config.toml
d_model = 96
bias = "none"
init = "normal"
optimizer = "soap_variant"
weight_decay = 0.043
schedule = "wsd"
decay_shape = "cos"
final_lr_fraction = 0.02
batch_tokens = 32768
steps = 4838
Each number is 500 + 25 x the weight over its row's rms, rounded and kept within 0 to 999. Layers, rows and columns count from 0. Numbers have three digits each. The size before them is the row's rms in percent of the matrix's.

# layer 8 MLP down (transposed), 320x96, rms 0.193, rows 106-133, columns 64-95
105:526476492510482479488502475483510487518516490466487498473499490477528510456480533469481497480485
101:509457550485465513499505489547486484487532507477509517466489507507536518509531490495507461504437
086:529488517505486511512502504523542481507521488523534494527559509491511516494473503506504534514489
100:513517525505485494489463486481449513491429486467478520513512536534502484436475516499498503484528
102:500494519481555493483455474457511463522474466507488480492518528515514522498542508506452542469468
096:529556490504568499498521482506499513467502490513467482512479489454485548510513510501535518502489
108:483466539487500497535469587509478497502503461477524542471543510504495485524518513489486515528468
105:490515516511487508473516519500500539487487506521494518534486471478525506590507517507512509512510
103:516469545532498502533523559464510514500481492524482534471498474500508519470551499471490489538484
098:481490471446478508525509529534503493513455495530486497496453521532554504562476495501535533492506
106:466467518494473487521490517503516465471525496506552541515514518485525499460520475455487516491458
098:498474489425535482499516483491496498447518493486507472564504477476524500520505471484521460447528
095:484483482504483512516544509504493470502480498510446468482500468522498475493493478502447477508477
102:517532491505467470494541514529470466509494524527459498496516470477476473474487542500480501487517
101:513548533459454504509522522523518509497512502518538501522525522501468526547484494528543506483485
099:505488572495416528528504494528447543508492488516478509501479533532455493477514519493509501522509
094:481545521490461511482488464525509498488491495509516460546511492515515529495516479531517517538542
095:506494499494542483517493540511457567498485495511524475526514517518479498497487500495498526531519
097:523526499479507500425477512510477522537528521523495462518467431508501473482515540504504550503479
096:485494510539489486531505513496468494502483504446523490475498433477521521504467524490527546491493
096:504510536522507524478529505499522508504473533480447459523530480515535496493485535502506416491457
102:505544507493507477516554546533508465506460487485529484482444546561491510483511487501521498547462
096:500467501455516457462543488474501513508498491494499477485481495479480492477460499488497477474541
108:503505488473481505525548501498497461490462492467457529492506499503482504504492530454501495500521
105:525506526488462559505497544494499479488492500458532523471475482481460496487456514504492480494500
099:514494541535510494544486483504491483487501485507549551511488461489533523537517474496492509487502
097:483503505545493531511513528543528530540495519543526516503511520461516484507499488493460523535527
101:447510528459470510473476542504501505528436491485505468470519487516485474521485503486432469507512
# layer 8 MLP gate, 320x96, rms 0.214, rows 107-134, columns 64-95
104:494512515501530504504529540515513497526555513485454509538464458478514518529492470522515522504537
101:498510495543506496512495525482529473519495474491503494508509504504505489508527501526528522482473
092:534465466505503505505511508516494494492536489522493502480514480511473549495430470503476536479500
092:471509468491501503506527522488442508541495518525481507457503510463536565483482502521498498459508
091:550493491504507505516497566483488421497472459549513482552483501481489497491515460497538534482492
118:474521510464500514485511457449481516530540494526529501503502489483471511453539495495529510506504
096:486532523462510433490533526476516560520496499525488471497481477451514493509483473499452514487547
099:521511481527517478499488482472469482467484482514482512544486492514505485426495440552475495492445
102:526536523503533500525488512481509491533473478564469531495507503491481482494453509479491483480545
105:463504529484514565493488519496535545483502462523503466483497509488498514543508510567503492509461
094:491510468511496477529508515478535515496554519457521518487494488489540519525503520521502486507546
097:515498514507492502506527473482516530527537490523498540504503477481507500532490509475472512542460
095:503527546462520445488502459497517498542490542564519536492483506460505510488498480513508529472519
101:509502488445486446543514524513515506489454488500497536483490506480497486495517498497503479494518
097:459516508474463476516495517483495480497519521495520493516480485537483484531528478487540509494493
093:528500464473471484465528494452509537538472511514487481527482496509486539516454489520503533497519
097:462517492510452509508520474468453546523528493485459494527567484489497510542493506486513529476490
099:488501479495520534453488474510485477499483459498491509511471476505454483471466502502506497477515
096:465458510496465493486511534538518517478502502500516522476501508486452514492485499490500469510506
093:484489525518509519500477503500528482464454438499522523520483500527476513521485498501493526495477
097:476478494481456522494468521480444521537488483488549524505516497461495511503503490508465456512521
100:477489504498485455499512501485492485474455477473493504492497463492471496500492458469489478546490
112:503541515508487521511480517522489533489496492467477511500513477464518515456492514477472503524520
091:526491513507490480508518515478532484517500493534480495506478471489524498474493480513498476496479
101:531518487449539542504500538482489510473497496528481483462494461533538545495495489465552516526492
095:482444468520455495484487506479505509505548488511496517468527491493483484515471477459488541496503
098:487474503480474510470497513489518512508523526542484501457483437485504484491454485523522510457534
105:489523491522483468569478480451511477500494460513489532524455465465475516517489472527499484517504
# layer 8 MLP up, 320x96, rms 0.197, rows 107-133, columns 64-95
102:482506502423497443502501496540520557481532486505497475504537428500481497528522517511523494522512
090:507523518535483505482528506506479515514478476510509551498493506512483500504534477483488504457530
093:487495471480456502489505544510485509505526518489512488476468538464478502462441479469557534499488
104:508512490517518471517486486499475546524515469515544538479540502495524470483545499477533521530499
093:463525522512489499489508477457527479492482495454496520495515488505474540505496510471498540500500
103:465483474490516484523482443528470501440517499492492490542526481523511519512493482438498475517504
100:512512482515505484509469548555489523509487519481489502513517508579507550502500458496479477494497
097:514486491536506527515477539452539492514476513535514528451503554494506526455480495438520495515471
103:514485559476524523518501499495449506483530487471495541501473526464522498500471496469512509508500
116:489500472520535533486476514497537515497473474500518529503511550465520501484526479507487490503543
101:567519519490501548533469507488519512551499497505484527448518454501495525509514474492474552516538
092:501518510497534481468482539522510491487500483488474456456506459482514476512493499504522507475489
102:494495491526464530507511532522482460476499499496504453513526460491491538506495469508462535496448
102:458507521468461518519487539527482499508516485466515489554522472490524480489483508482472523550541
095:474508472465461505491541516507486496493497482531470501491514511488537520485512524523535469509492
097:468483496545484493544512479535538510515503489483445499498514522491507486518480534553494494468488
098:461481514506466471512529466502478496537528536487501480532479494506500525527495502504556485460481
102:501494485519520536513489551479493487465483532516513525507513482503467502447482524479523528488523
095:556504482492543504537504476491496509494522505535505537476520475491497482520524498463525550532505
098:516481498507463477561464524505524478548525515541498464511493498502481510503506480497528545512542
104:492494493543487454522507484543451531431504453534486526471497546553530501503527486489503493493515
104:502530489483501505484494471502489558495491473461466458495492508500523502467518495560510534475439
100:520492536505481473522534486480527483532548502536512463503491492521537504514513521484504491498554
106:509493547512504503545498500483490526511523513488519519499485517516477487500498535512452535554458
102:485485511462461525533501469464498523497465510502512479528515479536445487451451523512525474460515
094:476465566541506526505534483484535471499488481551500486500472485498514532526507464517462482522470
100:517499524494492527504522494491518564498501482520465496514500507511506461538470521471498509528540